{"intermediate_size": 512, "hidden_act": "swiglu", "norm": "rmsnorm", "positions": "rope", "rope_theta": 10000.0, "rope_fraction": 1.0, "attn_scale": 0.125, "init_std_down": 0.00679, "weight_decay": 0.087, "lr_head": 0.0174, "warmup_steps": 200, "final_lr_fraction": 0.02}
Each number is 200 + 30 x the weight over its row's rms, rounded and kept within 0 to 999. Layers, rows and columns count from 0. The size before them is the row's rms in percent of the matrix's.

# layer 6 MLP gate, 512x192, rms 0.12, rows 9-33, columns 0-95
100,243,207,186,173,211,220,174,182,174,229,241,215,168,245,207,168,198,140,199,265,220,222,212,236,241,189,264,188,219,231,187,231,250,238,260,229,217,183,149,182,187,162,171,205,190,205,202,236,231,231,165,175,181,200,196,179,257,141,254,190,142,138,239,207,205,219,169,220,206,209,196,166,232,181,214,224,179,188,145,186,180,224,278,210,173,191,215,207,220,161,180,193,213,143,168,197
095,159,199,217,208,232,211,207,203,193,192,184,103,246,171,237,181,179,171,231,142,162,250,160,189,191,224,190,160,185,256,181,157,179,212,184,178,191,240,190,167,157,198,231,157,189,193,191,199,167,235,194,233,154,188,123,220,162,168,168,243,221,198,211,267,208,227,212,182,242,180,195,170,169,204,210,165,226,192,256,211,214,162,234,214,209,172,167,176,187,162,188,146,194,237,197,212
101,242,189,186,152,274,120,234,220,234,221,168,197,181,125,194,202,193,252,177,187,150,227,216,173,222,245,217,193,218,187,184,186,133,162,221,207,218,207,160,158,215,209,221,205,176,131,231,198,133,183,226,181,203,161,216,216,162,212,164,210,203,173,212,204,202,203,201,234,229,251,160,171,200,141,187,237,264,245,224,185,208,189,247,232,156,210,216,208,187,184,184,226,187,223,207,228
092,189,189,188,246,159,160,170,244,176,149,219,210,235,195,198,183,184,201,191,229,228,201,185,200,215,201,189,183,158,149,190,230,220,218,221,220,236,235,222,215,191,180,184,180,206,255,241,212,208,213,204,251,165,252,210,229,207,168,207,229,211,188,258,222,226,245,244,221,252,240,174,174,174,200,241,253,132,208,243,218,212,157,232,191,172,156,208,192,177,260,221,249,253,166,185,199
107,229,226,159,190,221,200,195,207,195,208,188,196,216,194,166,209,205,178,256,173,158,263,161,185,226,162,230,209,279,206,190,184,186,214,203,183,174,231,231,204,192,271,189,229,215,156,212,174,251,236,208,205,238,200,228,196,213,182,136,211,178,226,227,210,196,209,213,197,225,222,168,200,176,165,236,204,181,180,217,216,193,166,168,188,227,186,171,211,212,179,164,188,173,192,211,215
105,228,175,177,162,202,192,192,213,196,229,239,204,211,174,211,193,153,228,229,191,201,221,220,184,166,176,154,194,209,244,183,227,165,287,205,155,196,210,208,267,177,119,123,167,213,131,195,189,212,170,199,224,172,212,189,161,150,193,176,122,229,134,199,212,188,171,146,172,235,169,142,256,178,186,221,193,208,242,244,209,239,222,232,218,164,217,176,209,204,197,255,219,190,155,181,226
098,226,169,169,215,161,182,176,307,242,169,214,146,194,141,168,239,218,233,179,204,233,199,194,216,179,212,191,188,219,205,219,191,199,210,141,167,211,196,209,178,174,195,199,193,196,186,182,179,183,228,247,180,198,181,204,209,196,161,216,170,201,141,187,206,218,197,180,145,255,205,188,203,171,168,191,196,219,126,218,197,216,195,194,239,159,246,185,202,181,206,166,188,192,144,218,233
102,225,176,204,198,192,190,151,201,206,196,188,153,208,189,196,272,174,239,174,196,214,231,192,204,197,185,182,177,214,144,202,148,219,177,157,181,147,220,165,230,193,214,252,156,289,194,243,162,191,209,180,227,274,206,158,225,182,219,193,223,192,186,194,189,187,152,236,182,213,167,183,211,129,156,178,153,164,216,170,186,195,276,205,235,197,190,186,195,184,183,170,186,223,158,178,178
103,170,227,242,211,193,192,165,215,206,207,177,230,227,187,171,182,221,251,220,238,184,205,234,224,160,212,240,193,238,235,238,223,202,196,221,203,182,157,222,159,239,188,192,226,244,233,233,185,180,189,152,171,183,194,148,156,183,182,244,216,227,210,187,175,221,191,201,195,228,200,220,216,203,151,219,159,191,232,225,163,225,128,172,168,213,164,183,168,221,210,201,239,206,208,120,210
105,157,223,189,222,182,213,232,211,189,200,197,201,189,153,172,178,178,192,145,145,178,206,232,214,189,180,233,233,209,244,204,222,145,205,187,180,209,181,208,239,200,185,252,196,199,144,204,186,191,159,205,129,181,259,220,216,201,166,181,192,144,198,232,174,176,236,141,184,271,201,219,193,205,173,213,186,235,225,222,169,181,174,228,234,204,222,178,243,205,201,262,190,185,191,190,209
105,121,216,168,237,265,196,207,217,191,200,184,180,231,188,138,171,224,140,160,234,199,148,221,207,198,274,189,182,198,234,208,238,203,201,167,203,205,230,220,174,166,205,184,195,206,230,167,157,177,193,243,157,200,216,168,185,256,156,260,256,189,185,199,213,211,173,261,200,223,204,224,186,261,144,165,239,222,151,177,214,171,199,209,180,163,200,219,229,195,167,194,217,198,169,243,160
092,215,189,219,150,236,235,198,146,200,222,196,148,277,200,201,266,202,167,198,242,193,226,141,229,161,226,240,225,184,215,242,252,238,188,167,194,197,179,225,150,235,218,233,175,175,215,203,212,183,203,220,203,225,199,187,228,138,150,192,200,256,202,131,217,154,231,193,234,190,156,174,256,181,210,214,183,229,216,195,216,181,176,185,187,212,145,209,230,224,176,196,225,186,175,170,193
096,213,199,201,254,258,216,206,181,165,152,187,155,196,223,216,211,249,178,183,243,191,182,201,158,247,240,200,198,203,212,283,238,159,189,151,155,186,213,150,215,225,213,193,216,205,198,165,228,221,212,208,191,199,234,194,202,171,151,184,231,262,194,225,184,206,160,211,196,196,210,250,229,176,199,226,197,185,178,189,252,230,227,240,216,211,210,198,228,236,188,203,220,202,239,191,232
095,232,192,237,199,215,191,163,190,193,198,195,165,252,174,182,193,273,224,129,219,201,240,210,197,185,244,187,168,170,202,193,204,226,139,210,175,190,160,172,180,193,232,195,226,171,191,141,204,188,162,240,149,231,240,223,187,214,208,130,211,230,193,270,216,211,187,235,174,212,239,178,158,217,191,164,236,208,217,205,223,175,188,213,194,222,207,177,173,176,221,203,248,207,188,216,167
108,184,206,239,187,215,222,201,169,218,187,250,230,211,236,213,161,175,177,267,247,185,182,240,215,206,235,144,188,238,160,194,199,208,220,186,185,194,170,233,206,221,170,201,215,208,198,204,201,238,197,235,214,194,226,215,208,184,206,183,220,221,187,154,219,187,143,249,203,201,219,146,225,200,191,188,179,185,155,221,230,201,197,204,215,202,195,246,139,187,242,187,130,182,176,191,223
096,201,192,215,243,240,173,176,210,237,233,169,149,227,198,275,247,208,163,244,213,213,184,253,115,195,225,216,182,162,165,183,197,235,150,185,147,190,158,246,234,244,171,192,210,146,186,191,139,194,176,124,199,233,209,199,219,175,208,212,227,230,249,187,182,128,159,154,246,252,198,220,239,166,164,114,197,185,256,247,212,192,188,189,184,191,215,242,192,183,219,174,246,163,207,232,248
103,206,208,216,191,214,214,191,218,197,165,193,209,199,164,187,188,270,174,218,236,167,220,187,192,217,199,193,220,183,196,210,216,186,197,180,203,139,233,174,165,231,192,199,214,182,187,182,186,225,197,228,163,237,261,277,242,161,200,240,218,199,165,197,184,207,166,151,195,249,216,259,225,190,233,206,191,184,187,261,222,193,211,165,227,186,173,181,171,200,202,196,220,225,175,210,204
101,195,218,258,247,190,240,206,212,139,166,153,200,216,180,222,244,205,226,209,177,223,230,243,190,232,172,208,187,222,180,243,228,166,192,176,267,204,212,192,221,224,188,211,164,231,211,230,221,234,272,236,177,165,232,191,204,179,187,210,184,177,185,213,223,219,217,216,149,177,239,210,166,169,161,199,245,191,213,235,200,233,167,191,176,178,259,179,149,244,157,182,201,153,187,200,208
097,194,202,221,229,227,171,206,207,250,152,211,208,153,159,200,218,218,185,188,202,179,211,123,194,233,143,162,158,228,188,146,180,214,211,212,209,173,222,211,118,156,187,205,172,193,201,274,201,253,231,238,217,278,193,158,232,196,183,156,210,187,176,240,217,246,192,209,211,193,203,203,176,167,195,190,228,162,232,202,205,178,226,158,163,205,176,208,203,247,231,193,205,217,223,129,195
103,228,201,194,217,212,211,256,200,205,164,225,177,180,189,269,208,224,221,210,231,164,195,227,203,237,134,180,198,143,185,217,196,241,250,191,136,172,241,209,191,223,201,211,170,208,183,210,189,187,202,211,189,180,205,177,214,233,218,198,222,233,185,150,274,205,178,231,150,172,144,174,197,173,159,199,220,105,167,191,181,209,215,244,158,158,176,183,161,176,211,218,159,169,244,247,237
108,211,210,189,255,158,206,215,175,197,178,182,216,221,200,204,208,241,176,186,199,233,202,183,214,184,189,181,188,226,168,175,229,214,200,216,172,197,204,194,264,234,219,184,172,221,238,238,205,220,233,283,188,196,219,219,165,165,240,163,218,228,218,206,144,214,179,192,166,121,196,186,161,205,220,199,214,210,219,192,182,204,194,265,203,186,163,191,131,307,176,172,218,201,208,228,237
099,201,139,172,207,189,182,256,143,251,173,223,172,229,211,265,246,208,219,206,127,200,173,176,236,218,168,240,207,188,216,257,197,198,182,201,196,181,203,165,161,205,227,211,169,237,175,155,164,201,193,241,174,188,221,167,186,240,211,241,211,198,220,171,198,223,196,152,216,192,170,161,168,207,248,186,212,175,175,171,197,197,157,227,233,198,246,211,110,171,195,182,200,241,145,225,161
104,208,216,244,275,199,149,246,205,248,197,199,220,204,187,257,208,177,180,157,202,227,194,150,271,205,180,214,179,164,237,203,250,236,186,182,213,188,189,192,234,179,151,172,209,193,195,172,190,196,214,228,164,219,234,176,230,151,236,208,173,160,128,163,171,252,204,181,218,188,175,202,223,173,181,230,182,224,215,207,254,216,151,223,215,227,138,163,179,227,150,228,247,233,225,236,198
103,187,164,229,192,182,179,191,149,174,207,188,201,185,181,237,129,201,170,220,262,171,237,199,178,185,205,179,177,244,190,173,180,228,130,228,188,225,204,181,207,241,184,204,152,184,223,196,153,218,191,194,181,154,258,250,195,204,206,234,152,220,226,179,249,192,207,208,219,165,230,202,217,234,162,180,258,189,259,203,180,209,161,185,211,161,138,168,194,194,229,123,233,202,192,169,206
100,164,184,213,187,210,184,198,181,260,175,173,175,173,215,208,229,186,175,218,192,191,195,194,190,210,212,211,221,159,214,253,267,163,154,158,188,193,179,219,190,290,248,195,181,207,151,168,225,174,176,199,211,204,223,212,187,174,183,208,227,160,169,170,214,217,178,160,231,207,227,179,158,197,267,140,247,226,233,189,193,176,173,218,204,233,167,206,196,141,214,180,220,212,190,158,172
# layer 6 MLP up, 512x192, rms 0.119, rows 9-32, columns 0-95
104,197,181,188,161,167,203,228,111,127,198,208,245,196,127,228,184,173,191,226,206,184,190,233,242,184,232,225,214,198,188,171,220,142,182,160,229,211,252,183,181,175,159,222,210,150,143,172,231,160,162,198,246,193,226,199,250,226,186,231,182,184,187,189,244,182,245,217,223,203,154,218,160,199,197,216,178,166,197,232,281,149,164,152,235,152,239,183,172,168,202,182,238,203,248,220,196
094,185,176,226,200,245,187,216,207,204,276,199,139,216,143,194,231,166,245,209,217,199,186,178,249,222,236,226,202,183,173,186,205,198,227,216,198,262,245,236,179,214,183,189,217,160,241,239,256,158,227,233,175,188,133,245,193,181,198,208,186,205,245,169,208,203,226,215,136,203,168,153,206,235,239,192,213,232,183,209,171,223,206,197,217,164,181,182,272,209,211,200,228,188,181,259,209
103,161,147,174,231,190,212,243,227,248,207,182,191,214,207,209,200,205,190,209,164,207,208,190,179,191,230,197,202,169,155,232,234,145,255,172,214,178,155,232,167,268,249,227,248,127,246,196,206,158,220,156,222,230,243,150,189,233,231,237,207,217,161,225,215,190,268,188,163,157,220,216,233,257,201,164,201,234,142,218,156,207,261,209,232,207,168,197,165,169,184,226,201,220,248,237,228
098,223,196,222,248,172,214,199,147,181,157,239,204,268,216,237,247,156,213,246,192,234,200,147,146,233,177,190,226,197,252,200,184,201,204,163,202,205,180,250,213,185,221,202,186,211,215,187,190,233,244,223,207,163,189,170,240,190,204,226,171,155,163,197,204,207,176,223,200,210,183,169,243,209,223,191,199,170,211,201,158,187,222,221,178,184,211,214,183,218,237,167,185,150,207,202,225
096,190,200,220,166,247,182,173,185,242,223,174,164,211,221,198,223,203,220,160,209,222,167,264,224,173,199,196,223,247,238,214,217,208,219,187,224,185,216,178,159,237,211,246,179,190,234,213,191,256,166,163,215,178,172,177,284,173,206,236,172,195,220,177,170,201,236,243,222,235,225,210,185,192,171,164,227,185,206,200,195,252,206,162,168,225,197,190,213,205,215,194,237,178,194,205,252
090,190,217,218,192,192,187,193,200,221,158,191,236,215,158,218,174,218,236,187,159,191,194,216,231,255,193,127,163,226,204,187,175,243,220,192,196,163,269,190,230,176,201,158,211,177,179,203,163,198,186,232,158,237,210,171,168,213,198,218,229,190,195,193,181,189,172,197,156,178,196,194,155,182,224,153,177,231,244,203,258,208,189,187,257,205,237,218,206,168,196,201,214,139,213,297,171
090,200,248,240,224,180,151,143,144,147,221,192,258,231,231,188,226,182,218,219,218,198,186,247,252,111,178,192,188,243,231,232,182,191,170,273,196,197,242,204,204,207,199,263,220,165,182,237,225,187,169,204,180,197,212,184,203,203,219,181,194,221,237,180,196,155,175,150,229,187,220,201,257,192,184,206,185,168,219,140,153,211,122,176,168,202,245,196,227,202,164,215,231,200,197,200,175
095,180,207,240,243,162,213,201,186,239,203,151,209,223,235,232,204,221,214,233,221,215,227,212,214,158,216,126,257,205,198,231,205,187,192,202,277,212,202,229,202,179,208,197,192,165,175,193,223,201,159,268,215,199,203,236,218,154,208,148,164,174,172,212,200,220,168,196,177,195,161,203,246,138,195,148,161,161,283,177,158,215,204,168,179,170,230,197,162,172,166,215,220,206,170,134,221
097,231,197,198,201,174,168,186,199,198,225,135,223,213,208,172,204,232,248,206,143,222,180,187,187,205,230,204,256,168,214,205,234,201,214,196,223,144,169,188,222,150,263,234,199,219,165,216,206,194,180,199,152,171,160,190,237,210,181,201,180,178,216,210,193,202,212,162,217,190,227,207,215,203,163,228,287,176,189,165,172,216,202,142,228,209,243,187,176,164,173,165,229,237,244,172,181
102,185,210,190,231,213,192,152,238,235,188,148,152,192,188,194,238,245,251,232,165,162,199,209,184,181,158,190,285,243,214,250,228,207,189,202,233,195,157,171,143,168,182,253,213,211,180,211,168,187,209,131,222,213,207,182,156,239,194,147,199,203,166,174,233,162,179,195,173,189,213,205,223,223,175,230,227,177,214,205,186,192,158,224,200,150,168,260,242,207,226,148,177,231,203,189,155
101,184,136,211,223,209,237,230,163,193,147,153,190,196,166,193,232,222,226,154,155,215,216,177,230,192,223,174,218,219,148,208,218,236,194,236,163,220,185,191,168,206,241,199,199,210,241,170,207,275,236,216,210,203,173,214,218,184,189,242,211,213,223,230,242,241,216,142,211,160,179,202,190,193,242,231,220,216,237,187,233,208,150,219,179,178,218,178,164,261,160,140,185,212,173,202,201
096,201,160,228,160,189,207,213,142,202,202,204,186,221,220,175,142,200,202,170,256,177,212,254,205,137,135,165,209,209,219,183,223,172,195,193,236,213,143,189,204,189,179,187,224,265,173,216,209,217,229,189,226,185,244,172,163,160,181,197,200,194,180,192,207,213,250,219,210,152,103,252,202,204,200,167,218,172,186,228,224,184,181,146,159,253,237,216,188,191,232,178,268,231,150,171,180
093,219,185,137,211,190,217,196,205,198,187,181,188,172,166,228,155,221,190,260,213,138,214,207,176,250,197,217,220,211,213,188,209,176,234,186,147,126,232,123,150,184,223,248,197,208,237,203,206,179,188,238,183,205,214,162,179,211,155,178,225,158,158,209,167,169,198,220,193,211,217,225,194,246,180,195,199,146,257,213,160,122,226,250,231,196,237,212,224,190,273,231,235,241,231,188,209
087,202,220,206,250,126,267,226,194,186,203,208,157,166,201,151,197,167,221,143,222,200,200,210,263,189,278,175,181,250,166,216,214,220,190,191,133,228,237,213,189,192,260,221,205,173,197,234,217,163,168,220,206,217,191,235,212,221,212,204,175,196,239,216,129,246,210,224,185,221,213,231,213,257,178,169,220,171,178,204,203,183,181,207,236,188,238,208,184,210,162,258,218,179,169,161,232
113,278,221,201,179,160,269,183,187,159,170,162,204,244,234,225,203,193,180,221,262,191,220,198,199,193,191,173,206,208,184,174,140,204,226,178,248,217,224,231,125,187,170,181,215,217,205,162,224,233,208,190,180,192,180,169,236,283,251,176,226,243,212,201,213,184,221,229,173,233,204,196,172,183,175,137,143,215,175,220,173,249,206,206,168,213,248,181,163,204,174,205,182,186,227,222,220
094,208,172,225,253,228,189,249,197,214,187,219,209,250,210,161,149,215,171,247,213,201,210,198,231,213,146,219,202,199,180,160,168,220,249,156,174,243,149,201,187,211,209,257,282,181,176,180,223,203,197,219,223,221,132,181,253,223,213,221,200,204,145,195,190,225,193,188,201,188,260,197,213,219,176,213,158,155,176,177,190,236,239,214,204,157,227,165,210,178,175,143,191,233,191,203,212
096,193,204,182,198,151,178,235,203,218,198,198,214,143,221,168,218,189,212,182,138,127,194,150,169,208,206,192,219,215,189,225,231,173,191,257,218,216,184,259,218,183,183,204,213,207,159,214,232,208,184,223,191,228,139,204,183,145,230,234,242,193,154,197,231,161,180,202,218,247,199,247,232,236,162,250,209,181,210,198,184,163,207,198,201,154,233,198,254,171,188,230,168,218,168,177,189
104,234,177,189,146,259,168,210,140,174,186,194,248,182,188,284,174,194,137,198,214,199,148,202,190,174,225,292,198,166,206,194,176,206,133,245,204,193,214,177,250,221,181,174,183,238,181,241,212,203,188,215,191,187,212,183,191,258,202,179,216,252,204,191,174,259,205,220,209,209,187,200,179,141,208,206,227,165,181,239,248,197,198,136,204,227,205,247,240,272,202,187,221,256,152,217,187
101,226,227,263,179,214,196,188,166,251,217,193,182,174,231,193,216,204,211,224,187,223,208,204,156,184,213,200,205,175,166,228,237,232,279,253,137,162,197,200,182,195,152,170,243,204,219,223,191,176,234,214,229,231,172,205,175,190,201,175,206,188,177,222,225,159,210,186,211,157,192,195,186,161,202,200,191,240,196,125,182,182,216,202,216,190,197,210,182,226,185,164,220,256,167,247,289
098,214,251,190,197,173,228,166,191,241,119,209,219,224,143,146,175,195,196,162,206,223,198,191,153,227,191,194,251,179,179,179,178,198,221,248,138,173,191,200,178,225,283,183,184,242,223,201,152,215,170,247,240,193,182,216,155,162,191,174,185,235,221,179,206,156,194,123,229,187,178,193,225,184,185,222,190,211,210,146,208,195,153,231,229,210,198,215,237,227,200,222,175,147,169,248,187
103,209,201,128,186,241,228,214,235,214,179,227,154,202,191,205,201,271,190,204,171,183,179,224,216,201,272,181,174,237,195,178,213,246,164,178,203,175,223,249,198,207,181,186,200,231,245,172,219,237,191,219,203,207,168,131,225,195,162,235,181,187,149,213,231,187,218,130,181,196,197,219,208,226,273,162,197,219,189,219,222,262,197,204,211,181,153,217,151,232,217,203,192,201,193,198,234
102,234,219,177,177,209,209,200,149,202,208,177,254,151,233,164,161,248,210,213,211,165,211,259,183,213,236,231,166,188,233,240,204,205,174,220,189,191,213,168,193,203,206,205,197,147,202,231,169,174,173,199,147,145,152,242,167,177,214,262,205,160,179,202,243,181,181,191,209,170,230,217,164,153,265,161,212,207,190,158,217,203,170,181,245,210,208,218,175,241,233,201,181,217,173,209,179
098,201,198,243,230,205,180,203,153,189,213,144,199,275,199,223,239,219,173,214,220,167,178,269,236,162,194,200,203,173,238,234,197,192,204,206,143,254,224,218,239,242,252,195,206,167,201,242,226,205,203,201,189,180,164,223,184,195,252,256,207,206,237,184,156,234,208,196,260,143,170,157,241,195,228,258,186,222,211,154,185,205,185,190,186,181,123,246,167,198,219,246,208,125,232,205,215
095,234,263,182,214,212,178,193,165,203,236,245,194,177,199,168,207,172,215,179,219,176,200,202,224,187,189,204,173,203,203,181,182,172,191,196,232,211,231,187,196,179,196,164,196,236,246,177,177,195,173,271,212,176,210,226,200,195,130,202,201,205,185,190,217,260,222,195,164,193,200,167,157,250,186,171,167,227,185,218,124,136,189,215,168,145,194,227,185,165,196,184,227,218,204,222,182
# layer 6 MLP down (transposed), 512x192, rms 0.111, rows 9-32, columns 0-95
105,179,168,183,247,209,201,206,192,174,195,187,154,191,220,178,185,149,152,186,200,183,204,257,202,156,159,201,208,161,227,198,200,176,229,167,159,197,190,192,241,153,198,209,250,151,164,186,157,229,153,225,180,207,174,172,192,253,204,195,252,241,211,159,244,202,207,206,236,245,188,203,152,166,151,211,228,176,235,228,224,156,144,215,142,249,196,217,201,155,185,216,176,200,210,217,159
096,207,194,243,176,195,210,195,200,252,194,191,218,221,225,219,184,227,197,204,217,191,180,221,187,163,211,168,241,186,187,236,218,227,211,204,242,195,186,194,247,234,188,253,166,254,160,162,193,187,175,165,232,215,193,221,196,207,193,226,236,185,142,210,238,188,237,195,169,196,194,196,213,183,204,186,184,160,221,163,150,161,157,212,207,186,196,244,221,199,198,176,211,191,187,122,180
104,225,249,196,229,182,236,230,219,194,166,154,231,218,168,185,172,207,195,251,233,199,191,150,169,201,209,231,224,201,130,213,195,207,219,138,171,218,234,207,182,214,220,215,247,149,200,219,145,218,194,190,252,212,248,190,164,183,189,256,178,205,211,228,151,183,189,241,203,252,238,215,224,164,202,241,226,161,205,221,189,155,255,193,206,186,166,215,231,219,201,178,182,218,207,207,149
097,197,152,162,125,222,172,231,221,186,189,189,224,195,241,226,181,179,150,203,205,208,179,205,232,169,186,217,177,140,154,179,157,226,209,197,196,190,219,242,188,209,159,258,219,200,201,216,194,177,164,152,227,181,207,194,193,196,190,175,235,223,225,228,227,221,199,180,197,167,171,230,210,179,193,221,144,283,148,216,217,210,194,183,222,215,204,199,186,210,198,189,227,254,174,219,229
098,151,220,156,191,193,155,157,245,220,200,255,195,181,137,162,236,234,217,240,170,177,195,178,181,246,170,252,198,245,155,186,139,212,186,216,175,162,254,199,203,178,147,179,209,222,198,113,205,159,185,209,238,198,173,197,221,209,169,206,206,217,177,209,193,224,229,213,178,221,158,200,225,218,210,194,177,208,216,157,169,170,217,211,263,188,259,171,234,250,125,215,212,234,200,185,214
097,234,163,210,187,224,137,166,213,211,239,217,226,212,147,205,206,163,217,195,176,211,230,211,197,147,182,181,196,183,172,160,223,159,218,227,167,192,194,195,225,183,154,174,175,263,188,188,211,169,157,186,236,167,193,204,219,144,167,192,148,225,174,188,196,209,215,185,209,240,213,141,310,167,155,234,184,202,196,253,177,213,222,190,256,161,211,161,198,196,222,207,217,229,160,136,201
099,214,237,219,169,193,222,161,265,272,175,231,158,156,141,187,221,294,219,185,230,214,154,148,196,205,209,216,181,158,191,167,202,220,228,171,157,240,187,214,194,141,222,207,157,188,239,196,160,226,239,253,213,174,160,251,204,201,189,212,205,165,160,212,212,194,180,216,156,221,207,194,144,167,158,178,180,214,158,197,189,233,228,209,264,212,202,184,217,173,156,212,180,199,183,232,235
106,200,179,234,192,188,198,183,206,155,193,215,191,192,177,189,235,194,235,166,172,208,205,221,187,236,151,167,167,187,225,203,165,192,134,214,166,157,264,162,245,214,222,254,177,271,198,213,184,185,142,199,219,300,220,133,260,232,247,190,201,178,157,189,191,222,146,197,190,172,222,211,195,148,198,194,131,216,198,203,139,170,232,182,183,181,159,216,243,233,193,175,176,201,181,195,183
094,143,165,218,223,190,176,196,173,218,214,182,237,194,204,227,181,221,187,217,268,227,225,161,236,163,218,188,177,252,230,195,125,256,197,190,185,203,160,159,210,239,186,190,219,207,225,201,200,192,205,166,202,217,194,195,146,169,154,191,165,228,161,207,206,233,183,253,151,217,193,235,198,231,170,170,165,195,194,217,145,209,188,146,220,189,194,190,196,158,229,223,224,200,171,179,198
103,205,127,201,163,222,193,247,205,157,201,156,144,210,223,184,244,188,210,191,240,248,195,199,185,216,207,159,194,194,177,173,173,217,165,215,211,111,172,184,202,300,220,242,191,194,173,223,196,194,196,186,203,163,190,137,259,210,223,209,171,188,138,184,269,177,192,153,177,149,166,245,177,181,200,233,177,223,217,230,170,202,151,195,167,185,232,232,225,150,255,224,194,222,134,259,226
101,173,234,149,224,245,150,250,238,165,185,262,250,166,227,190,233,196,208,275,144,197,135,176,163,224,200,178,225,204,153,182,251,171,260,205,200,191,241,221,253,197,209,183,235,154,172,211,182,173,198,168,175,225,263,208,180,254,175,208,173,181,192,186,171,186,195,173,142,151,228,177,181,193,225,198,180,186,198,173,253,205,236,242,199,191,211,230,230,198,178,197,222,226,185,190,182
093,211,195,168,235,214,216,193,213,148,251,159,195,168,198,229,247,149,175,248,219,192,170,170,249,253,214,199,169,181,215,250,203,178,197,204,211,231,189,167,185,162,237,154,165,202,231,204,167,190,183,229,157,187,170,276,211,200,244,220,227,236,225,238,158,154,230,210,177,232,286,181,201,241,182,208,170,200,184,206,198,219,200,176,218,129,184,179,201,221,208,180,142,218,253,222,223
100,218,287,209,192,227,135,220,172,217,194,219,168,159,173,215,221,209,197,176,186,198,161,181,206,180,248,194,103,202,265,235,201,165,201,170,179,251,208,186,176,202,268,184,139,153,149,194,211,218,210,203,245,246,200,221,226,186,201,227,175,226,194,206,170,228,203,240,217,196,214,212,202,208,188,205,206,186,166,144,216,207,206,168,188,199,199,195,235,225,171,237,159,133,201,208,229
098,204,203,198,191,172,148,206,189,170,202,188,181,195,223,187,236,207,192,206,205,236,250,230,205,251,205,263,191,201,190,172,242,181,192,199,138,204,131,263,217,144,184,214,251,197,220,182,161,171,216,201,227,195,207,141,160,178,226,153,147,190,175,217,208,181,243,225,194,174,200,230,191,263,204,198,153,129,151,189,241,200,188,211,160,204,216,197,127,158,227,207,212,199,162,150,198
110,166,185,213,155,234,222,181,188,229,161,169,198,165,158,233,189,213,208,221,189,189,154,176,169,185,198,157,215,170,156,205,185,254,200,194,225,203,216,215,171,236,153,238,174,227,200,199,227,272,195,213,218,194,201,169,232,219,257,156,212,242,216,94,165,259,230,204,232,200,240,166,176,179,162,192,211,220,213,204,215,218,234,216,242,164,152,217,254,221,195,217,147,166,210,182,222
090,203,244,195,174,176,235,213,177,176,249,227,170,194,243,204,212,193,204,176,157,168,194,241,140,211,216,192,207,234,165,160,198,206,176,238,228,231,220,200,197,154,208,196,227,182,162,223,193,199,238,185,191,219,204,229,154,204,212,203,201,172,278,190,198,139,206,252,227,205,205,193,182,204,198,182,197,255,237,234,215,214,259,217,212,179,189,207,157,241,251,246,191,196,245,224,189
109,190,111,197,282,227,156,191,198,173,253,217,205,216,155,239,166,168,173,186,188,253,201,192,224,171,215,233,196,217,169,211,174,207,176,134,200,249,212,235,196,180,242,205,210,177,204,210,205,197,170,226,206,132,208,176,153,175,212,173,215,188,220,161,246,217,201,226,177,168,202,182,221,228,191,184,215,193,205,137,206,157,195,250,195,196,219,187,211,287,194,190,153,156,185,213,172
099,204,217,208,229,148,168,163,225,170,186,191,192,216,210,185,177,247,138,239,200,198,186,245,155,222,182,232,249,209,242,222,180,171,187,180,246,173,233,203,241,209,198,205,205,189,185,192,175,219,188,177,164,173,237,192,147,140,243,213,197,243,212,247,178,223,138,202,209,207,266,185,188,208,174,235,176,213,225,217,193,213,155,191,135,177,219,207,152,242,168,191,142,224,199,215,231
100,220,199,142,220,194,243,177,222,158,234,196,188,222,173,191,206,195,186,157,239,188,207,130,204,203,206,231,210,221,203,176,205,154,190,148,184,209,166,154,260,204,238,208,177,190,166,228,158,161,153,134,189,154,175,198,206,187,210,215,150,189,228,179,197,230,179,175,186,145,214,215,205,216,186,219,175,218,156,253,220,214,179,178,181,192,244,166,218,150,168,177,164,240,232,222,215
095,204,248,274,178,207,223,174,211,196,217,196,170,174,227,213,200,204,206,245,259,224,215,204,228,180,256,224,190,193,174,189,170,204,163,213,215,194,158,186,223,199,127,203,154,204,156,216,226,240,200,184,217,190,196,216,192,230,186,189,203,138,175,235,214,195,235,199,202,209,183,152,145,202,238,205,245,207,205,211,194,180,212,134,163,266,233,248,236,218,194,198,244,257,187,142,199
095,245,214,230,182,189,155,209,233,175,209,144,186,174,157,214,218,126,174,192,190,249,180,131,218,177,217,235,202,195,206,218,167,163,201,189,163,224,200,170,199,203,220,237,200,177,215,239,191,176,235,198,216,135,186,217,212,243,204,210,170,232,195,184,146,170,164,209,187,204,169,170,208,224,208,248,157,211,206,194,169,174,195,168,209,205,223,163,207,128,155,187,189,211,257,185,215
099,202,126,217,223,173,150,265,175,230,185,212,157,181,206,222,191,182,245,228,149,184,126,215,238,176,183,247,168,158,217,197,231,236,175,197,184,171,219,147,169,193,228,237,164,195,196,186,165,222,188,230,214,203,213,184,153,210,203,253,214,151,228,182,180,196,230,180,219,210,191,210,207,261,182,213,193,213,188,203,203,225,173,263,219,216,186,202,170,244,238,176,219,244,196,215,210
099,221,215,206,245,221,165,250,249,192,205,229,223,229,193,197,234,185,181,188,140,280,199,137,209,224,184,205,199,154,200,208,207,234,216,211,246,152,211,177,212,209,169,184,241,274,233,160,132,167,176,225,236,244,229,216,236,222,178,170,206,173,170,168,206,224,211,169,211,265,241,232,214,187,178,205,205,202,192,248,221,181,171,243,192,173,193,174,186,178,141,235,234,196,205,258,228
101,194,170,209,171,236,186,209,160,203,206,165,185,213,233,225,160,188,190,227,209,182,162,207,181,178,201,200,180,209,225,168,227,213,212,174,156,219,212,179,141,279,244,245,193,228,195,181,207,189,164,165,220,148,267,238,252,195,178,235,204,218,214,187,248,208,163,216,193,217,235,211,181,186,168,202,180,184,203,217,189,185,211,210,186,219,108,134,192,164,147,154,205,234,162,157,219